config = dict(
    d_mlp=1792,
    vocab_size=8192,
    norm_eps=1e-05,
    positions='rope',
    qk_norm=True,
    init_std_up=0.0262,
    init_std_down=0.00534,
    decay_fraction=1.0,
    dataset='wikipedia_en',
)
Each number is 200 + 40 x the weight over its row's rms, rounded and kept within 0 to 999. Layers, rows and columns count from 0. The size before them is the row's rms in percent of the matrix's.

# up: layer 8 MLP up, 1792x448, rms 0.114, rows 482-500, columns 280-335
# down: layer 8 MLP down (transposed), 1792x448, rms 0.105, rows 482-500, columns 280-335
# gate: layer 8 MLP gate, 1792x448, rms 0.11, rows 483-500, columns 280-335
up482,098,208,224,189,208,141,178,201,233,120,192,133,244,176,222,151,108,236,192,240,185,195,218,234,184,226,195,195,213,197,157,167,148,215,274,181,211,215,198,217,227,302,176,219,236,215,207,133,166,233,239,182,159,219,188,164,234
down482,095,253,195,220,158,249,234,168,283,194,217,253,183,136,243,207,198,190,263,204,141,223,215,190,137,216,192,163,214,163,127,198,118,158,140,247,196,234,171,207,215,219,232,242,221,221,170,235,193,189,286,212,198,203,210,214,131
gate483,095,279,236,208,251,256,226,159,211,234,156,155,253,242,204,241,184,265,183,222,223,166,196,280,139,174,170,226,179,172,81,196,229,323,196,264,252,267,172,126,227,251,229,228,242,202,214,208,153,208,200,162,241,247,206,181,176
up483,093,165,289,221,247,234,205,197,201,239,199,227,143,173,225,166,271,177,184,119,206,199,219,128,155,225,185,242,200,182,281,221,173,201,152,203,199,162,255,204,221,195,144,94,242,149,212,172,226,189,228,201,247,236,231,186,143
down483,097,220,141,187,203,209,173,231,187,189,231,198,206,241,188,217,136,158,168,216,266,242,184,246,187,134,245,160,182,235,136,193,198,135,229,228,201,249,182,251,152,213,129,197,148,243,203,218,214,163,186,207,117,259,101,229,207
gate484,097,206,102,201,252,243,231,261,192,208,257,129,157,230,221,188,190,268,135,174,197,149,214,217,185,262,113,156,204,223,156,210,174,189,207,156,261,227,278,168,191,175,217,247,221,189,186,169,233,180,242,156,180,215,233,252,144
up484,099,208,290,209,195,221,218,211,192,166,270,230,271,210,263,197,236,194,139,130,185,225,196,244,167,217,185,144,236,283,239,170,210,198,191,190,258,216,186,204,219,158,151,155,171,192,282,156,228,240,211,217,211,199,246,196,213
down484,097,230,199,221,150,160,187,156,176,154,160,159,182,236,214,170,247,242,212,183,188,215,160,171,196,90,169,104,168,207,178,243,222,145,142,197,181,193,258,266,259,164,206,189,248,167,186,261,251,190,119,178,209,163,189,190,180
gate485,104,159,205,190,276,195,191,194,285,223,217,234,178,210,201,177,288,239,256,152,241,209,207,109,207,206,84,151,150,165,175,181,206,195,204,192,280,242,281,178,245,257,138,181,154,174,192,260,213,199,230,220,212,218,195,160,223
up485,106,191,242,163,139,208,213,219,227,186,250,176,180,152,173,181,196,163,162,267,216,212,214,171,175,205,183,218,199,272,133,228,196,195,201,234,180,223,170,132,146,152,156,254,201,224,243,208,130,200,229,214,152,226,169,223,193
down485,102,216,239,193,262,197,199,190,110,253,182,161,206,172,199,180,197,215,229,186,185,173,137,201,224,180,131,172,301,205,302,194,210,176,145,217,146,154,175,217,176,218,169,244,224,157,209,268,152,260,196,168,161,172,233,222,201
gate486,099,237,182,229,141,190,179,205,170,280,207,209,141,143,259,255,230,177,180,130,219,148,246,152,198,237,196,246,259,212,246,214,166,174,216,209,181,282,195,278,230,179,278,257,201,272,173,210,159,155,231,237,236,243,181,208,264
up486,102,263,195,257,134,245,185,219,162,258,166,230,200,184,284,191,244,210,159,168,224,194,237,160,199,218,211,247,215,205,255,163,257,217,229,193,226,231,181,231,283,153,243,201,220,195,232,180,178,175,325,209,241,271,234,242,205
down486,098,198,129,163,262,139,168,207,226,131,230,203,168,274,228,191,175,150,199,283,186,203,123,132,142,191,209,165,268,161,200,159,264,189,178,205,186,165,242,218,168,212,164,247,133,86,266,170,226,188,183,230,217,173,218,148,265
gate487,096,185,150,145,205,270,222,264,152,185,179,103,204,231,129,253,178,202,133,226,145,190,231,207,258,213,192,179,242,163,130,185,231,217,172,268,175,175,227,153,168,164,229,188,215,136,174,249,263,184,152,234,166,191,162,294,157
up487,102,126,134,130,165,171,225,214,217,213,180,195,225,176,179,147,214,148,161,198,189,205,220,210,199,176,203,223,252,221,252,170,166,122,153,157,238,216,178,204,275,177,271,199,115,153,95,127,176,167,230,172,216,135,197,160,153
down487,098,251,198,140,211,172,144,210,199,259,194,209,203,225,196,168,245,153,191,185,246,255,152,195,103,243,203,155,206,120,240,158,268,220,154,175,195,189,254,118,246,228,236,274,229,202,210,248,222,199,212,186,248,248,217,183,165
gate488,108,172,208,198,209,213,224,246,209,125,259,198,201,190,306,191,242,201,174,153,177,242,139,239,233,176,259,211,245,210,302,120,226,214,203,158,144,215,196,247,199,224,159,268,210,191,176,161,187,164,230,251,132,236,184,200,158
up488,117,204,145,208,241,160,191,188,233,210,144,210,228,286,200,218,203,189,148,248,176,169,225,194,173,281,141,154,170,202,232,164,191,165,269,230,228,205,157,209,212,210,234,136,168,254,241,270,217,247,172,102,222,205,208,192,235
down488,111,188,159,263,167,236,113,236,208,184,153,210,224,198,146,222,172,234,185,221,213,171,192,157,283,178,249,215,189,258,248,187,220,193,222,182,176,129,226,240,244,186,216,165,188,212,215,149,216,180,247,169,185,184,208,148,159
gate489,100,199,218,237,171,201,249,132,229,129,221,206,192,267,78,246,162,201,208,192,184,154,179,159,191,225,240,181,173,230,184,198,173,204,189,239,172,192,262,153,176,254,167,242,125,215,189,144,199,211,276,163,174,209,137,298,199
up489,099,138,199,181,148,176,263,249,188,99,153,145,175,160,197,168,241,220,250,259,145,164,172,170,170,237,207,136,228,225,226,224,175,240,109,198,255,137,157,151,148,188,230,234,196,224,194,142,206,211,208,175,178,220,194,222,269
down489,102,245,173,219,211,233,154,202,232,192,193,219,89,206,279,142,201,175,164,193,289,210,266,210,251,110,174,173,233,201,224,170,135,149,259,232,238,165,199,252,260,213,280,173,259,203,189,179,235,225,144,207,147,197,243,188,171
gate490,105,193,246,149,179,192,196,205,136,187,191,185,176,144,271,143,221,91,209,166,192,164,177,229,204,241,186,260,234,135,215,230,186,227,209,175,151,247,233,160,158,265,195,181,180,138,207,228,217,246,163,231,222,169,233,191,186
up490,108,208,227,178,227,241,181,202,158,110,176,129,174,71,177,117,151,248,229,189,304,177,213,145,224,213,286,200,196,218,201,186,207,229,172,155,219,272,160,194,255,190,189,182,179,127,248,171,198,183,225,199,182,126,194,190,222
down490,113,222,145,206,173,209,168,205,235,181,193,176,106,172,265,243,196,157,227,121,186,240,158,206,216,222,182,174,237,221,225,169,177,203,83,182,206,170,149,155,198,173,204,167,235,114,206,212,198,213,128,211,188,227,180,166,164
gate491,103,132,195,223,223,229,239,211,210,214,213,229,250,198,222,180,106,227,223,248,138,182,226,162,184,147,189,220,168,233,162,224,155,187,106,232,174,168,211,226,201,144,199,210,245,198,175,237,150,159,243,214,238,230,267,288,171
up491,104,190,203,163,228,201,190,162,154,226,219,185,174,217,231,163,194,156,146,163,140,121,174,184,203,200,174,181,218,171,167,179,202,173,274,99,225,178,126,273,208,198,214,174,180,234,262,180,139,285,195,232,217,86,205,186,193
down491,104,204,262,183,152,172,239,217,325,196,210,236,200,194,164,254,211,197,205,207,176,206,179,262,242,153,211,188,194,246,229,211,174,215,229,258,171,237,184,147,203,214,223,179,205,257,176,203,161,268,168,212,247,236,229,193,57
gate492,090,143,185,168,184,210,175,202,183,220,216,231,171,189,170,218,179,157,180,262,157,263,230,201,170,224,138,220,192,177,197,189,209,120,203,198,182,254,183,172,196,223,231,172,179,215,225,291,268,230,314,215,193,161,177,188,109
up492,091,246,231,238,183,227,252,208,228,220,219,102,230,214,166,219,239,250,266,147,240,221,153,214,296,284,190,188,137,255,239,169,195,227,189,165,170,232,242,210,197,229,212,231,139,207,204,248,178,171,160,196,188,218,206,219,210
down492,093,179,210,247,253,222,222,156,184,180,222,119,226,213,255,126,203,115,184,272,171,181,269,185,179,197,219,154,196,220,183,215,95,191,212,190,224,253,234,221,269,231,195,226,148,164,170,177,194,259,222,197,167,198,200,196,272
gate493,098,141,239,210,192,200,276,219,239,243,195,227,191,197,231,201,156,209,182,190,186,201,235,183,241,310,188,156,98,281,246,189,290,203,208,218,121,151,207,223,138,176,251,141,168,266,190,202,190,181,212,161,233,170,180,228,211
up493,099,168,205,231,219,231,156,225,119,221,271,202,266,228,225,181,226,187,236,187,207,182,205,156,159,204,164,235,180,138,191,140,161,192,156,237,258,119,225,239,257,216,165,256,222,183,169,193,195,203,193,197,96,248,203,161,200
down493,102,232,170,201,204,208,171,223,255,215,177,206,176,178,223,208,253,187,191,184,226,167,222,246,185,242,228,222,266,241,184,204,208,156,165,212,164,162,247,163,143,73,228,194,233,229,155,170,215,216,190,191,263,165,195,299,228
gate494,095,148,215,246,128,236,224,223,173,272,210,187,164,212,198,256,158,188,112,219,157,248,219,257,229,195,224,200,259,194,204,203,161,217,171,190,199,183,148,153,165,224,249,206,235,180,178,257,172,110,195,204,186,172,229,159,179
up494,093,216,212,209,155,159,263,151,110,216,159,212,169,187,205,179,247,239,102,182,126,200,157,167,201,249,227,252,221,140,188,221,158,125,173,217,239,153,133,192,150,197,236,153,243,159,141,205,207,103,148,252,200,108,265,213,294
down494,093,254,197,226,216,225,214,117,254,179,184,217,209,199,248,155,215,151,209,147,211,230,155,202,205,183,204,167,127,81,189,154,217,257,246,184,264,235,190,247,181,204,182,178,192,207,157,178,198,218,192,234,133,108,186,202,223
gate495,101,140,99,240,174,263,291,215,279,201,226,209,209,165,196,219,189,260,158,207,150,256,239,249,154,212,139,292,205,286,248,195,214,223,168,164,165,188,164,193,219,230,186,134,243,142,178,228,263,190,253,252,157,261,213,199,200
up495,100,157,214,240,233,227,193,180,123,213,134,216,160,165,196,212,182,264,186,153,209,263,328,207,221,137,200,170,151,145,181,151,166,239,232,245,228,185,219,186,299,169,120,197,105,162,227,160,240,134,250,227,189,143,241,195,227
down495,093,247,227,162,243,213,248,177,231,245,89,244,203,215,223,231,254,236,151,191,142,182,143,191,176,235,188,172,169,234,199,199,187,220,238,194,213,161,182,277,174,255,189,185,241,240,208,240,265,246,216,235,177,139,250,209,197
gate496,092,193,181,199,192,196,190,194,151,268,190,205,159,221,202,150,201,216,235,261,149,215,267,216,232,144,248,227,263,187,233,238,230,142,227,268,197,200,114,273,176,172,169,253,204,283,144,208,266,191,215,219,198,260,182,203,234
up496,092,237,180,189,228,206,143,194,167,183,209,184,148,190,269,240,140,204,156,125,202,203,177,103,186,193,164,163,227,139,258,162,219,212,171,193,191,162,175,213,236,197,201,288,180,183,172,169,255,185,115,209,245,144,205,205,237
down496,091,235,243,252,153,219,132,244,210,145,208,227,201,168,233,167,201,234,230,268,231,194,193,204,246,223,251,109,163,277,154,225,179,186,257,184,178,121,170,237,177,258,225,136,206,265,220,190,161,120,189,221,195,241,190,162,179
gate497,100,154,136,183,180,179,189,148,202,153,203,204,154,226,264,199,264,187,192,183,120,250,236,192,224,121,209,238,191,204,201,287,186,245,192,212,205,258,272,148,165,174,231,214,207,102,149,199,309,196,204,148,231,114,209,198,264
up497,098,206,186,283,216,215,152,230,211,152,182,223,204,214,204,224,193,245,199,147,202,211,218,155,168,220,179,229,247,218,243,211,223,260,170,208,259,177,177,157,175,187,121,238,165,259,155,158,181,137,192,200,173,181,178,250,212
down497,099,214,263,127,254,184,220,210,207,192,161,153,202,126,176,262,137,122,209,206,266,159,238,212,263,100,261,162,172,201,184,157,201,232,229,76,192,261,238,206,208,138,293,152,240,169,148,224,222,254,75,223,198,224,204,148,246
gate498,099,263,168,262,199,178,187,198,169,221,242,160,185,244,201,141,162,163,179,205,188,218,191,182,189,232,228,178,110,173,170,105,201,231,195,189,254,136,201,213,108,217,206,154,230,152,188,177,174,201,204,198,174,183,179,234,199
up498,099,195,124,257,279,181,174,254,176,140,238,137,161,178,265,250,209,256,224,171,217,140,162,213,254,191,147,197,200,231,209,243,188,260,146,269,204,179,243,249,271,186,161,287,226,219,169,225,195,231,185,249,258,146,215,174,191
down498,097,200,175,166,210,242,204,212,245,200,199,230,210,147,228,173,177,211,200,263,155,180,226,195,131,160,211,130,185,196,204,132,232,197,200,138,165,218,261,196,141,187,197,185,134,270,230,260,179,278,235,137,161,162,241,196,253
gate499,097,215,164,281,204,285,246,236,176,105,178,153,274,133,229,233,218,159,236,176,202,178,193,214,212,195,224,207,163,191,225,148,205,221,266,237,222,158,220,308,196,208,188,192,251,212,167,293,160,218,239,169,179,167,233,232,195
up499,096,192,242,189,121,214,198,210,109,105,228,174,245,211,235,193,161,222,170,256,236,203,194,174,189,188,274,151,210,187,166,235,194,225,215,146,211,231,189,133,141,165,157,141,206,169,255,215,195,197,207,165,179,154,204,165,173
down499,103,231,238,213,259,195,224,121,200,264,202,185,164,196,152,118,181,248,191,194,219,223,246,212,241,273,182,186,111,186,189,214,175,180,161,198,189,124,113,252,276,197,245,219,208,204,166,230,223,255,172,165,207,251,258,238,240
gate500,100,214,223,255,199,225,203,206,195,214,208,133,155,211,193,266,132,217,187,303,138,264,204,189,202,259,201,216,249,259,169,184,179,282,242,199,162,193,228,199,224,180,172,188,183,143,197,229,193,242,224,178,173,263,219,200,198
up500,099,238,159,160,171,252,185,189,237,212,257,169,264,196,215,183,163,214,216,213,204,117,157,181,228,123,130,196,200,202,163,221,251,217,162,220,171,229,171,240,213,205,150,248,220,222,232,203,224,220,199,202,196,215,217,243,178
down500,100,236,230,148,184,146,141,166,264,278,116,239,225,229,206,209,161,241,212,182,153,159,204,186,181,194,221,302,204,171,196,244,188,215,195,161,239,185,211,294,219,194,142,183,192,201,215,163,189,215,236,258,229,261,215,200,263